Weights of a small GPT-style language model, trained from scratch on English Wikipedia.
Size: 14 layers, width 128, 2 heads of 64 (1 for keys and values), MLP 256 SwiGLU, 2.59M parameters.
Training: a variant of SOAP for these matrices, 2557 steps.
Each number is 128 + 24 x the weight over its row's rms, rounded and kept within 0 to 255. Layers, rows and columns count from 0. The size above them is the row's rms in percent of the matrix's.

# layer 4 attention value, 64x128, rms 0.273, rows 54-63, columns 64-127
size [ 98  95  99  98  96 100  98 104 102  96]
[[135 119 148 167 175  91  88 140  91 129 102 142 147 127 132 148 110 103 154  93 112 132 122 158  94 153 134 140 100 117  96 129 131 106 110 159 116 143  88 143  69 148 123 143 162 126  99 111 128 136 132 106 165 128 129 143 170 128 132 120  95 111 112 162]
 [131 147  63 115 137 123 100 178 133 145 113 142 132 115 165 132 139 131 148 131 121 163 158  86 143  82 168 120 137 140  96 108 113 142 134 126 141 137 150 104 102 147 127 104 157 152 110 102 105 134 129 120 155 151 143  96 123 160 113 111 131 151 126  91]
 [129 130 153 135 116 157 130 117 147 141 101  80 124 143 124 140 163 171 182 139 143 156  95 127 112 132 166 102 153 127  93 158 146 125 178 104 108 116 167 125 151 148 117 173 135 121 107 142  68 123 183  92 167 115 154 138 114 128 105 159  99 140 182 105]
 [ 97 162 124 135  83 110 145 128 123 106 132  98 142  89 123  97 166 126  76 112 121 104 156 142 137 134 166  74 128  90  99 127 110 156  93 156 131 173 143 159 109 123 145 106  82 170 104 149 102 116 184 128 128 149 104 174  91 111 102 133 124 135 127 139]
 [148 139 127  84  52 102 136 124 154 120 152 177 161 141  97 126 138 175 130 117  84 120 126 124 168  77 138 144 172 146 124 168 141 144 107 140 120 157 154 144 164 108 145  96 135 158 102 120 141 171 140 158 138 141  97 102 133 118 101 103 137 125  85 115]
 [119 158 163 129 121 105 127 129 127 123 102 152 114 148 121 121 152  74 143  74  99  77  93 140 124 144 145 135 191 118 127 122 141 122 127  81 109 143 115 131 126 100 128 109 123 140 119 105 113 144  92 167 101 173 121 139 105 125  98  85 138 122 133 115]
 [100  83 142 101 143  74 129 137 123 114 169 161 117 101 131 125 149 122 160 134 138 128 103 132 147 117 130 105 133 132  94 137 123 125 152 143 124 146 139 140  97 126 117 109 130 142  82 162  98 122 169 118 104 134  89 124 133 104 140 147 162 110  85 142]
 [130  75 105 157 103 144 114 143 119 160 144 142 156 104 105 132 125 123  68 102 100 133  97  86 150 159 113 135 124 129 128 176 122 110 141 142 102 109 137 178 147 129 128 192 130 126 113 141 169 150 125 179 132 161 102 105 118 159 149 101 115 127 109  91]
 [149 110 167 124 116 118 142 137 143 147 126 140 174 135  90 122 135 137 160 137 136 122 107 110 141 148  95 105 112 134 146  85 152 133 146 137 125 147 154  94 135 127 152 118 141 171 121 151 150 135 104 155 164 133 120 156  84 137 154 143 140 132  92 120]
 [132 117 131  78 135 161  92 108 131 131 135 187  97 158 109 138 111  82 141 132 118 113 110 110 124 128 153 103 150 135 156 125 124 122 144 155 136 136 106 139 116 127 124 166  94 131 107 100 114 144 144 137 186 140 151  84 143 126 100 138 123 122 182 172]]
# layer 4 attention output (transposed), 128x128, rms 0.272, rows 54-63,118-127, columns 64-127
size [ 87  85  87 111  91  91  86 105 102  87 104 105 101 100 102 102 108 107 106 107]
[[123 166 101 116 117 141 152 124 115 140 122 108 136 117 146 134 144 109 117 125 193 119 110 125 147  98 113 103 159 113 149 102 147 160 141 157 162 120 155 110 154 128  90 135 125 120 109 114 136 158 120 152 106 137 130 140 134 118 166 129 126 155  99  98]
 [ 92 118 170 144 105 121 133  92 150 106 142 184 137 122 136 130  96 124  87 125  93 137 114 118 122 119 117  91 190 138 117 151  90 144 135 172  98 169 191 203 142 120 169 122 141 100 111 119 121 148 148 109 136 104 135 128 117 108 124 124 124 144 108 123]
 [116  97 104 104 113 100 130 135 141 114 133 153 161 104 142 117 176 117 182  91 117 113 117 113 113 110  91 147 115 140 102 114 123 159  85  99 105 144 109 155 164  85 138 134 199  95 153 133 176 163 112 148 148 126 153 115 142 120 114 112 114 105 125 113]
 [125 152 169 140 128 144  84 141  77 170 147 115 161 118 105 150 138 153 154 140  88 151 136 176 129 112 120 148 122  96 102 129 136  97 116 124 144 109  83 111 151 116  93 123 156  86 150  90 129  91 117  95 124 112 102 120 130 126 129 149 121 176 110 110]
 [113 114 124 165 126 134 130  93 139 166 174 120  85 151 137 102 101  82  76 142  96 139 132 183  73 142 120 141  96 140 138 106 107 120 142 121 118  98 145 132 113 127 145 136 176 105 137 111  98 130 121 118  92  95 162 115 170 157 108 127 151 106 156 116]
 [124  97 116 196 123 116 131  99  79 182  90 130 105 116 125 114  98 116 135 137 109 154 109 157 110 115 116 130 168 117 137 128 135 154 169 133 137  95 130 133 149 173 106 112 131 134 118 139  86 168 117 144 136 103 149 139 138 134 166 111  52  75 134 146]
 [109 119 125 133 116 138 125 113 122 167  84 112 127 150 111 148 115 127 137 117 119  94 166 107  93 161 126 145 137 152 128 161 139 118  85 123 113 152 133 135 115 124 128 122 123 113 151 156 189 155 142 135 113 149 122 121 114 153 154 144 128 125 111  94]
 [ 93 148 155  90 122 114 109 176 128 146 181 122 107 146 151 132  76  88 192 148 105 163  99 130  96 118 130 129 150 140 131 131 116 165 129 140 143 142 159 123 111 149 177 135 145 119 113 121 135 123 133 137  99  87 159 116  93 134 125 113 143  83  79 143]
 [104 150 158 124 155  86 118 115 141 137 119 109 143 130 148 131 122 131  82 147  97  93 106  84 135 113 130 144 143 140  91 174 128 145 123 106 124  86 155 148 132 163 122  95 124  95 137 107 127 149 140 126 101 121  77  88 126 146 177  63 112 141 163 162]
 [126 157 117 138 110 120 129  58 118 144 119 115 183  92 185 132 128 121 159 107 153 149 133 109 119 127 115 121 176 153 119 163 122 120  80 137 125 132 119 143 140 144 134  88  96 139 120 127 108 120 122 109  99 138  80 121 109 141 142 120 137 196 123  79]
 [148 135 126 127 115 146 127 139 146 117 114 178 177 116 104 148 117 150 118 159 132 154 114 133 152 154 118 112  88 140 107 179 131 108 159 149 127 103  95 110 112 104 199 125 104 148 164  83 125 122 141 123 141 166 130 125 150 120  96 140 163  87 133 124]
 [132 126 126  99 138  86 108 147 136 167 107  85 101 147  82 159 118 124 174 179 128 123 118 146 124 151 101 154 134 133 116 120 167 112  92  98 127  92 104 121 104 119 118 155 113 122 192 109 118 100 111 114 115 130  89 116 141 135 104 143 140 106 168 140]
 [156 147 130 147 102 101 130  95 105 130 151 151 165 152 152 151 136  96 118 105 119 124 123 148 132  75 119 133  99 175 146 100 117 155 126 108  86  93 146 128 135 122  72 123  85 139 149 139 155 134 145 114 123 100 105 115 128 132 155 168 135 130 152 145]
 [153 111 149 135 193 136 176  99 115 110 130 165 128 108 161 142 124 103  66 103 143 129 120 140 111 142 125 124 124 142 139 120 172 137 153 125 146 130 107 126 106 147 117 119 123 129 130 142 158 145 157 130 120 161  95 115 107 125 151  96 123 112 108 153]
 [180 123 131 109 174 143 118 113 103 118  71 115 166  94  80 184 136 127 164  84 146 116 139 112 137 134  95 150 183 114 136 122 143 117 101 100 114 103  94 155 154 118  93 110 134 155 121 150 127 118  99 129 115 152 114 119 111 142 132 118 139  93 151 154]
 [134 108 119  89 100 157 125 168 141  75 131 130 168  80 144 128 120 135 118  95 136 119 165 148 186 135  67 107  60 143 146 195 126 151 145 139 127 146 112 151 177 139 128 134  60 137 118  89 140  92 135 138 139 149 117 116 118 119 118 128 183 137 110 154]
 [168 130 110 118 171 128 138 100 129 115 137 151 114 106 142 122 124 120 151 115 105 146 108 155 103 125 182 118 126 118 124  86 159 122 169 137 107  51 115 135 109 177  77 138  98 168 132  68  94 153 104 120 156 129  91 136 132 150 126 146 133 107 176 131]
 [150 101 111 146 155 143 149  94  95 116  82 113 115 146 132  89 137 129  92 114 145 127 173 152  96 174  94  95 124 113 153 107 125  94 132 101 116 116 101 162 141 129 119 143  56 168 115 128 126 128 119 123 158 137 102 128 180 138 112 132 132 153 161  94]
 [159 119 156 120 126 179 123  92 109 132 162 136 127 132 115 143 160 141 161 138 113 136 115 161 111 165 122  85 112 123 164 127 136 151 147 153 105 101 109 140 136 157 112 170 107 126 141 149 137  90 157 101 119 127 149 129 136 180 106 141 139 178 148 119]
 [165 118 136 167 122 110 137 138  81  89 112 146  91 126 143 118 126 112 117 107 126 100 101 132 138 151 153 122  76 115 151  91  73 165 158 134 122 112 136 148 131 153 153 125 162 154 133 141 156 120 134 152 143 183 129 174 114  93 162 119 161  63  92 133]]
# layer 4 MLP gate, 256x128, rms 0.301, rows 0-24, columns 64-127
size [ 84 108  97  99 102  97 110 105  94 100 102 101  89 109 102 101  99 104  96 104 109  98 114  96  84]
[[145 172 137 122 116 162 142 136 123 149 174 114 102 177 178 143 132 121 115 149 156 137 112 121 139 115 142  78 155 143 128 132 137 122  71 154 132 127 160 128 150 174 116 144 146 149 139 172  92 133 130 136 117 140 137 151 131 161 121 159 155 118 136 115]
 [108 128 142 138 116 155 149 107 149 157 149 114  80 150 106 138 154 132 103 191 176  86 152 130 150  88 108 134 147 131  96 143  97  76 125 119 132 163  88 138 111 145 118 135 125 131 135 141 108 168 151 124  71 126 125 161 153 163  81 114 140 124 145 107]
 [136 149 154 115 163 156 149 111 101  86 144 143 137 118 153 195  78 144 146 116 135 118 132 123 110 133 112 118 128 145 107 128 121 129 148  84 105  93 119 124 139 102 118 129 145  74 120 128 140 151 163 171 119 115 155 106 137 124 131 151 132  82 114 119]
 [144 110 116 107 142 164 137 152 124  60 135 119 151 119  70 120 143 179 108 148 125 112 123 115 160 123  75 138 127  76 134 119 132 132 131 101 117 143 111 126 161 117  96 102  98 106 150 117 114 135 124 150 140 162 144 161 169 107 127 124  95 125 132 168]
 [125 153 157  69 124 104  90 134 101 114 129 101 166 129 135 150 194 136 125 114 112 112 127 144 146 130 131 113 125  92 122 142 124 138  89 154 138 125 118 168 149 104 125 131 141 103 136 147 152 154 147 120 136 123 115 150 155 154 110 122 141  84 144 141]
 [132 122 152 165  87 101 127 108 190 109 138 145 167 147 120  94  99 136 137 126 105 119  81 133 132  95 134 111 118 147 113 110 106 149 128  83 140 152 140 138 168 112 175 118 114 177 124 139 146  82 107 133 111 124 144 131 132 116 106 129 125 115 132 144]
 [113 133  70 134 108 106 110 121  85 137 123 134 128 145 147 108 108  92 111 191 126 120 139 126 147 132 113  94  97 159 120 139  85 138 141  92 186 145 134 135 122  87 105 148 118 115 154 187 104 116 109 106 104 131 122 106 138  95 125 115 125 112 158 116]
 [128 121 123  84  96 203 189 110 113 126 115 136 140 113 138  91  97 123 156 135 170 137 128 114 139 133 138 150 142  99 181 167 125  76 150 141 194 142 143 118 120 128 163 123 107 140 119 120 135 145 142  93 136 150 117 131 144 117  86  81 133 137 114 144]
 [124 111 127 134 153 175  93 137  86 145 162  92  89 124 176  96 114 148 124 170 122 152 134 146 104 161 104 155 112  81 149 135 142 106 122 169 116 142 155 128 142 138 126 157 144 120 123 136 152 131  66 135 147 141 137 109 154 166 154 126 158 112  87 123]
 [150 154 148 142  86 199 142 101 116 147 134 138 108 125 125 125  84 112 129 112 149 143 146  99 135 148 143 127 131 127 136 114  88  90 152  66 142 109 131 169 126  98 137 101 101 167 135 138 134 111 139  99  73 132 119 153  94 138  96 155 178 130 140 144]
 [107 136 113 124 152 135 108 103 158 154 156 125 137 113 164 154 135 115  92 130 116 110 177  93 114 122 150 115 104 134 172  90 126 165 142 132 190 185 104 143 130 144 164 113 144  86 165 110 141 156 144 139 123 149  82 123 125 182 133 130 167 171 123 165]
 [141 118 187 140 109 150 106 129  83 151 138 173 125 160 127 156 138 136 111 103  85 149 152  91 116 138 160 123 157 117 150 153 184 151 103 109 131 101 181 141 103 114 128 143 101 112 131 145 138 162 137 112 107 119 115 107 152  90 119 148 117 174 155 109]
 [153 125  97 122 121 120 132 108  93 112 141 177 141 145 105 153  94 140 172 118  78 123 166 126 135 155 111  88 133 142 173 108 124 125 158 141 124 143 142 133 151 101 114 140 180 168 147 132 146 142 103 131 127  83 138 118  87  83 130 142 151 147 125 146]
 [148 102 126 117 115 110 151 122 110 142 156 197 129 113 146 150 170 125 129 127 130 133 130 130  90 114 100  91 111 124 155 122 120 135 111  79 142 160  99 114 199 110 124 134 117  99 123 165 126 121 158 112 167 184 140 135 121  65 135 116 138 152 126 109]
 [105  76 132 143 114 138 171 135  95  86 141 124 110 132 107 144 165 171 142 128 152 110 135 191 147 117 142 223 120 117 136 122 135 120 179 108 136 149 136 129 129  91 108 153  93 144 121 114 110 140 111 135 101  81 126 124 122 177 102 140 158 143 136 117]
 [ 97 132  87 128 143 178 125 130 121 143 113  94 110 112 108 138 108 164 130 114 134 118 119 144  92 147 145 138 103 132  90 128 128 150 131 104 128 128 131 122 132 121 150 133  90 122 150 107 105 156 177 108 114 175 131 118 135 125 100 105  59  94 149  94]
 [ 83 116 160 147 117 149 148 110 121 128 131 135 119 151  95 122 103 153 157 174 122 116 143 162 112 118 138 133  47 133 174 131 184 172 146 112 136  78 123 121 129 152 126 120 138 128 125 119 160  77 112 161 140 154 141 105 159 129 112 112 144 148  98 164]
 [149 150 125 151 127 123  89 121 145 116  92 104 131 184  88 103 143 130 100 110 115 111 143 116 142  88 128 121 165 170 145 105  87 149  93  99 105 154  78 115  97 111 108 116 118 145 119 173 127 152 127 124 127 111 158 119 148 150 100 105 114 139 113 140]
 [105 122 126 126 122 150 105 144  82 139 125 140 151 165 119 168 133 103 153 119 192 143 137 105 124 124 114 116 110 109 107 104 133  89 114 143 116 175  94  89 128 126 111 135 139 113 158 130 124 141  62 159 145 114 153 138 136 103 101 116 135 111 100 153]
 [156 117 120 142 113 121 117 122 144 129 139 161 139 135 137 164 122 108 112 140  94  96 122 127 125 136 125 102 138  92 159 141 125 171 126  89 141  93  80 109 136 129  91 136 113 134  99 127 118 143 109  41 155 153 126 110 111 142 118 134 123 159 129 160]
 [107 135 161 142 120 117 108 128  94 153 143 130 123 132 113 104 108 127 112 116 112 129 118 136 110 147 158 138 104  96 135 146 152 110 112 118 172  91 116 120 143 123 113 138 161 154 137 124 123 165 194 105 159 118 140 129 112  99  72 145 143 107 121 130]
 [156 145 104 119 118 146 129 123 112 156 138  93 132  99 123 120 142 132 123 113  95 125 103 153 124 121 128 117  70 155  90 115  97 147 148 145 164  95 127 100 143 114 117 112 192 121  72 119  96 141 111 156 110 113 153 141  66 138 100 164 113 104 106 113]
 [100 182 128 142 105 151 187 137 106 127 133 150 100 142  67 136 131 143 133 138 134 130 103 146 134 137 143 128 136 141 147 150 158 150 132 167 139 111 153 126 116 128 164 139 162 123 118 194 119 156 136 149  71 151 138 139 141 103 162 130 120 123 107 115]
 [118  99 107 125 118 155 115 127 201 124 111 145  97 174  81  96 134 148 112 109 137 149 117 116 133  93 140 136 133 139 136 146 138 151 149 148  81 138 176 105  82 151 156 123 129 116 130 136  99 140 116 122 107 137 138  84 148 126 116  83 142 130 139 146]
 [ 84 152 187 116  97 108 108 146 140 119 132 144 132 146 135 124 149 140 124 142 131 117 107 135 140 123 152 152 116  95 136 125 111 127 125 110 120 122 147 161 112 120 109 120 120 154 129  93 156 104 141 143 174 122 103 161 175 121 144 103 114 122 133 166]]
# layer 4 MLP up, 256x128, rms 0.302, rows 0-24, columns 64-127
size [ 89 105  99 104 103  95  97 103  91  99 109  99  89  99 109  97  96 107  97  98 106 103 113  99  86]
[[107 107  90  94 148 123 136  90 102 164 108 112 116 107 100 148 137  75 126 111 120  87 141 122 114 176 155 165 115 109 156 112 168  97 173 118 121 137 107  89  91  68 137 132 132  82 122 118 133 116 107  96 143 132 130  83 107 125 129 107 112 158 123 126]
 [ 73  97  88 136 140 137 147  82 115 128 122 125 185 138 149  84 131 100 115 115 120 136  99  96  67 128 142 183 101 113  98 145 142 117 111 142 117 116  99 144 135 181 110 116 130 133 108 100  99 142 107 157 130 148  95 120 125 131 128 124 143 120 114  98]
 [140 101  87 134 128 119 131  62 162 100 100 175 134 186  82 135 128 126 151  72 126 133 182 127 116 114 134 107 103 186 149 153 158 118 140 144  90 129 115 105 140 145 120 149  82 127 148 124 125 109 119 139 134 139 111  95 139 100 131 152 124 148 171 126]
 [117 112 122 119 118 141 145 152 142 120  79 171 142 123  88 123 119 146 143  99 126 161 159 127 113 135 103 132 107 117 114 155 116 137 120 120 122  95 115 185 174 141 135  79 127 137 104  78 146 152 111 105 163 127 103 104  98  84 118 132 137 115 117  75]
 [145 172  73 162 129 126 113 115  96 126 124 129 122 155 110 172  95 110 108  94 115 118 115  93  79 120 144 155 147 150 130  93 143 100 144 163  94 160 109 123  63 120 163  80 128 158 156 141 113 127 142 112 144 117 127 106  75 118 177 126 147 135 145 116]
 [156 148  98 109 127 119  79  88 132 110 137  98 121 120 124 116 116 129 111 108 112 170 118 164 133 142  90 102 129 142 110 146 187 142 131 108 139 108  98 106  60 126 121 128 157 147 125 102 119 136  94 131 140 132 169 140 145 132 126 150 128 109  99 122]
 [172 137 138 119 130  98 127 128 131 124  92 152 151 133 115 130 130 133 182 137 145 148 122 138  98 135 140 181 147 112 141 170 116 119 132 115  71 140 117 144  77 140 141  92 137 137 119 136 134 176 120 117 168 133  99 111  97 130 133 164 102 109 136 154]
 [106 126 134 183 150 154 147 130 135 103  94 113 110 130 124  94 138 150  92 154 131 133 107 145 145 141 135 168 114 145 142 158 139 130 131 104 122 131 115  97 133 140 137 146 136 131  89 157 127 136  83 116 101 153 133  93 144 145 120 128 134 150 128 114]
 [124 121 128 150 132 148 160 158 116 137 104 115 133 105 181 137  85 144 104 138 113  73 138 146 149 129 141 150  99 104 148 126 137 110 127 101 119 168 110 111 155 131 132 114 145  89 104 104 149 106 133 147 131 149 126 101 132 110 174 120 125  77 119 124]
 [134 152 170  96  99 162 142 100 151 167 128 149 136 117 109 146 135 136 139 105 118 114 170 118  93 135 147 106 152 123  87 113 126 134 116  82 117 135 132 112 127 141 107 121 125 141 132 117 112 110 186 107 110 132 155 124 144 150  68 163 132 133 143 117]
 [102 132 130  73 161 132  95  96 157 104 134 157 166 139 130 124 129 108 104 111 152 129 154 146 132 140 123 129 133 112 136 158 108 149 171 122 144  98 172 126 143 150 133 140 160 135 136 157 148 162 171 131 122 163 101 136  91 149 169 142 157 123 123 138]
 [ 92 143 116 138 144 103 158 114 141 149 125 125 174 117 156 114 117  86 115 129 103 130 130 126 108 137  99 168 194 141 175 162 129 114  92 124 158 104 131 132 186 101 100 141 112 119 133  70 169 123 158 140 174 132 125 108 103 137  70 120 129 134 151 151]
 [134 114 126 134 131 152 152  90 113 109 136 135  91  86 153  82 103  66 123 140 134 122 118 160  93 176 176 172 135 101  86  70  96 116 134 121 144 118 157 128 145 127 134 171 109  95 139 130 114 139  95 118 128 160 127 110 134 105  91 143 121 145  97  85]
 [117 108 100 142 116 116 144 132 133 114 108 104 134 140 116 108  98 122 108 126 134 109 127 100 143 130 131 130 102 112 146 130 154 137 103 193 114  84 156 108 148 128 131  97 165 123 154 117 110 151 102  98 120 155 124 134 156 151 108 147 112 141 104 114]
 [130 104 126 119 123 105  91 115 112 175 168 130 118  96 164 135 110  76 144 107 119 134 116 146  85 145 130  86 164 134 107 143 154 120 119 189 149 105 135 131  89 138 125 150 136 115 114 163 126 111 145 112 116 120 144 120 119 152 168 125 129 143 132  90]
 [150 162  97 182 107  81 120 121 156 119 113 182 111 164 164  89 121 154 113 191 161 111 134 109 180 123  98 102 123 183 131 137 155 112 115  99 151 115 143 137 106 135 120 121 131 120 103 108 141 164 115  91 149 142 111 169 109 151 108 127 117 149 128 154]
 [123 181 155 175 115 114 109 115 142 132 126 133 102 141 124 131 152 161 149 123  88 101 126 142 125 137  99 139 149 150 155 125  95  94 165 139 130  97 117 141 114 119 122  93  85 131 117 109 150 103 126 108 111 164 113 110 137 120 115  98 131 125 156 116]
 [ 94 149 155 136  80 132 122 102 110 153  94 147 155 112 154 164  86 127 148 138 146 143 136 106 145 125  96 102 148 158 127 113 130  79 144 114 154  87 116 160 121  95 115 145 120 156 138 107 100 109 135 116  97 117 127 113 103  96 147 148 149  87 133  99]
 [133 158 113 169 170 113 103 134 159 125 167 118 131  95 126 104 142 137 168 149  95 138 125 159 147 107 147 127 100 131 134 160 118 175 160 124 133 122 155  83 138 152 112 123  90 183 117 104 106 115 127 142 131 155  96 110 114 158 107 179 125 146 115 151]
 [124 135 121 106 157 128 159  69 141 108 124  89 124 138 106 121 135 129 120 106 185 157 166  92 151 142 120 158 134 117 136 130 163 106 129 131  99 158 142 165 111 106  81 137 128 117 102 117 133 128 109 143 114 127 121  68 154 102 135 100 112 110 104 168]
 [109 103 121 175 132 137 171 112 132 109 140 140 141 106 107 160 152 149 106 171 126 140 146 116 128 137 134 111  95 130  91 159 148 164 141 147  92 151 139 152 129 178 106 131 119 150 147 110 154 101  96 143 129 112  94 139 144 120 113 148 144 179 108 102]
 [105 112 153 142 160 132 105 153  95 131 125 131 149 139 137 132 137 127 158 126 157 130 185 148 126 109 109 132  93  93 146 126 115 110  91 147 103 203 131 134 129 136 134 117  66 150  85 151 139 136 141  97 140  96 119 132  91 133 123  84 149 146 171 170]
 [123 122 103 162 151 132 138 133 119 157  76 155 123 142  89 117 137 129 102 134 135 171 141 171 120 105 142 132 163 144 138 152 135 115 107 141 120 154 131 132 169 136 127 153 115 211 113 132  94 154 123 144 114 139 121 123 129 161 131 134 124 113 136 124]
 [114  94 153 141 171 136 118 154 144 115 101  87 120  87 140  80  78 102 163 128 151 121 116 168 115 115 123 127 123 123  91 149 145 131 103 171 132 143 159 164 127 118 147  93 134 162 133 156 144 138 145 157 151 122  77 149 138 102 149 153  84 101 147 119]
 [145 127 113 119 117 117 110  99 153  96 103 106 115 113 134 117 132 125  92 118 102 106 131 114  80 168 116 100 154 161  92 120 106 139 119 150 128  94 129 105 135 127 141 129 129 105 148 150 133 164 145 111 109 117 123 110  70 130  87 134 175 112  97  80]]
# layer 4 MLP down (transposed), 256x128, rms 0.278, rows 0-24, columns 64-127
size [ 96 103 100 102 103  96  95 102 100 102 102  96  95 104  97  98  99 107  99  99 101  97 109 101  87]
[[148 169 116  96 123 103 157 131 156 138  67 111 109 126 122 108 171 103 106 129 107  83 110 114 164 117  79 109 162 176 110 124 131 154 107 147 132 116 152 136 100 114 115 113 131 118 120 177 107 164 148 143  63 151 138 131 148 112 105 121 117  72 130 129]
 [139  84 103 133 129 136 151 147 145 136  96 138 114 122 130 154  83 144 112 137 113 158 100 100  92 117 123 157 123 160 120 113 119 155 143 105 122 104 126 127 100 137 111 145 103 137 147 123  81 168 135 171 120 141 123 120 170 148 149  85 151 184 137 120]
 [114 150 122 204  93 138 138 104 109 141 148 113 127 150 129 109 117  99 149 119  78 119 152 121 166 162 130  98 128  91 143 126 149 157 137  95 124 116 137 166 125 117  96  89  76 136 138 155 109 149  74 137 103 109 136  87 102 103 140 107 119 115 148 190]
 [129 134 151 158  88 101  94 126 147 153 146 117  86 104 149 152 101  96 148 139 138 111 115 118 133 123 133 102 107 117 124  99 129 128 165 130 163 105 129 114  85 136 139 180 172 137 113 128 132 120 157 117 119 116 124 127  93 144 143 133 172 192 138 146]
 [138 105 109 105 100 101 126  46 119 160 127 139 165 173 130 109 102 126 126 126 150  98 108 113 123 107  78 125 115 135 111  68 139 152 109 148 124 145 145 145  97 143 135  85 154 120 145 114 133 116 139  70 138 169 130 105 115 104 164 142 162 171 119 139]
 [ 98 129  82 117 149 110 166 140 134 155 131 161 128 128 102 175 137 147  61 141 126 142  97 147 144 121 146 111 108 143 131 152 134 132 125  96 165 102 134 144  94  76 161 125 130 101 123 141 129 114 162 127 176 124 114  85 132 171  93 136 132 158 134 132]
 [ 90 119 102 122 143 102 139 126 109 117 129 153 116 132 153 120 121 118  84 129 165 140 164 162 164 133 151 108 107 127 104 127 110 117 133  85 118 130 146 138 125 127 138 152 143  96 191 146  91 132 126  91 118 109 112  88 117 115 126 122 137 138  93 151]
 [ 95  94 163 104 102 118  75  86  95 102  92 106 117 122 138 117 127 133 112  90 129  88 153  72 140 147 146 125 128 136 118 137 124 111  98  98 100 120 129 106 111 132 102  99 138 125 119 138 113 116 114  75 143  90 134 137 131 158 170 146 123  75 132 156]
 [154 140 157 139 105 140 115 144  97 141 120 143 138 131 132 136 120 170 146 160 112  95 116  86 126 155 125 132 118 117 129 112 102 120 140 106 131 119 101 114 190 128 130 120 133 103  98 158 167 179 149 132 134 124  92 125 111  89  75 118 163 130 148 118]
 [118 128 130 152 167 143 147  90 112  82 148 132 118 114 116 139 102 104 135 119 132 172  61 154 147 142 162 139 122 108 116 106 106 110 128 108  56 136 136  88 104 126 108 100 165 180 114 111 112 162 118 131 137 100 169 125 174 117 138  90 128  95 104 152]
 [108 170 144 134  89 114 115 130 122 149 140 162 136 146 143 179 128  84 120 125 125 142 144 112 122 129 102 110 127 109 106 147  93 138 128 130  91 107 134 147 117 150  90  83 106 119 152 140 144 161 149 145 132 159 171 153 112 127 140  98 168  67 137  90]
 [140 132 109  80 138 104 165 137 128 130 160 126 144 149 193 133 122 152 109 105 157  97 117 129 123 165 121 161 152  93 173 147 115 117 116 117 142 148  86 156 114  90 110 168  93 157 122 132 125  95 144 112 115 151 156 119 102 128 126 139 108 106 163  97]
 [208 116 149 133 118 125 153 110 130 125 115  86 150 127 101 151 127 172 141 172 123 142 151 117 125 146 129 148 134 141 119 150 128  84 135 126 133 115 122  87 117 132 165 140 113  96 118 113 149 101 150 148 138 155 116 146 181 144 104  84  83 134 140 121]
 [161  93 137 147 100 104 115 112 120 137 127 130 126  94 140 114 129 101 167 176 109 114 156 103 131 138 104 110 153 133 105 169 154 120 119 103 110 155  98 132 133 109  73 124 127 153 133 136 120 142 159 167 104 167 152 134 162 139  71 124 114 128 126 115]
 [103 119 118 132  87 114 119 131 154 145 140 147 108 127 107 180  39 145 103 117 122 130 148 152 120  91 174 142  99 157 154 164 125  98 155 105 119 142 150 116 108 156 121 111 111 150 126 138 167 133 152 133 100 108 138 126 112 120 137 139 138  78 135 130]
 [154 105 116 163 152  93 144 130 148 110 168 123 111  91 141 153 125 131 133 101 125 117 137 133 115 136 109 163 142 142 150 140 125 198 104  88 164 155 138  96  93 131 128 130 172 109 182 126 136 130 136 125 134 163  79 137  99 110 101 132 162 127  81 102]
 [ 98 106 117 111 186 123 111 137 153 135 119  91  76 131 123  91 133  98  98  80 111 135 131 166 129 121 127 129 123 146 153 115 138 137  83 111 152 118 136 103  80 118 123 147  88 132 110  86 142  89 121 160  97 126 131 101 108 178 124 152 129 111 159 138]
 [125 113 164  99 158  98 108 126 136 162 129  84 101 155 154 134  58 108 145 142 148 122 156 149 147 141 121 171 127 151 139 102 121 127 163 163 157  97 125 147 150 150  84 124 125  86 101 144 130 130 142 154 139 104 178 151 137  93 138 119 136  96  93 119]
 [151 114 146 143 107 130 115 156 153 120 129 158 160 130  93 118 104 130 114 158 129 120 119 159 106 130 121 143 145 177  78 146 114 144 143 136 131 107 124 149 125 160  66 137 142  73 103 104 102 127 111 179  79 139  89 148 114 126 169 148 140  93 130 141]
 [149 145 126 136 150 128 136 174 106 133 130 124  93 116 140 153 123 102 108 113 122 128 127 148 127 133 115 112 142 123 149  56 186 106 137  85 101 110 135 166  92 133 145 125  83 110 127 172 142 142 121 135 117 138 133 105  94 109 119 126 120 174 106 140]
 [109 126 130 121 132 119 131 106 133 111 140 134  89 141  82 139 162 155 125 148 105  92 168 146 177 153 143 123  98 118 112 116 130 144 103 149 154 105 183 154 146 134 123 131 132 104 136 121 131 135 156 133 132 130 140 114 122  41 130 147 140 107 136 108]
 [133 144 105 164 121 168 140 101 159 106 146 112 154 182 167 137  80 149 137 125 152  87 159 131 115 141  93 182 120 139 156 142 139 134 125 121 151 122 140 143 122 130 150 161  84 140 142 163 134 128 117 137 120 134 110 143 127 152 102  78 138 137 119 127]
 [164 101 122 110 127 150 143 126 128 142  70 163 153  93 161 140 167 128 131 129 120 137 109 183 146  99 154 135  98 132 136 119 137 112 111 158 107 110 134 126  73 101 131 160 126 141 191 130 145  84 116 130 171 120  90 131 117 108 130 126 132 198 118 135]
 [ 92  93 125 122 103 148 137 154 146 157 132  87 109 114 126 113 157 124 186 122  95 125  97 162 133 117 144  90 119 154 115 126 105 127 109 118 135 135 125 127 139 118 157 141 180 113 170 141 147 143  73 130 162 128 155 108 119 151 108  98 132 103 120 131]
 [122  99 146 154  72 132 155 156 121 108  95 118 129 114 115 115 211 142 136 105 128 120 129 144 148 141 133 139 121 116 137  67  98 170 120 106 106 167 149 124 118 133  89 130 120 166 129 148 140 117 105 123 137 112 176 125 138 120 113 113 142  84 117 186]]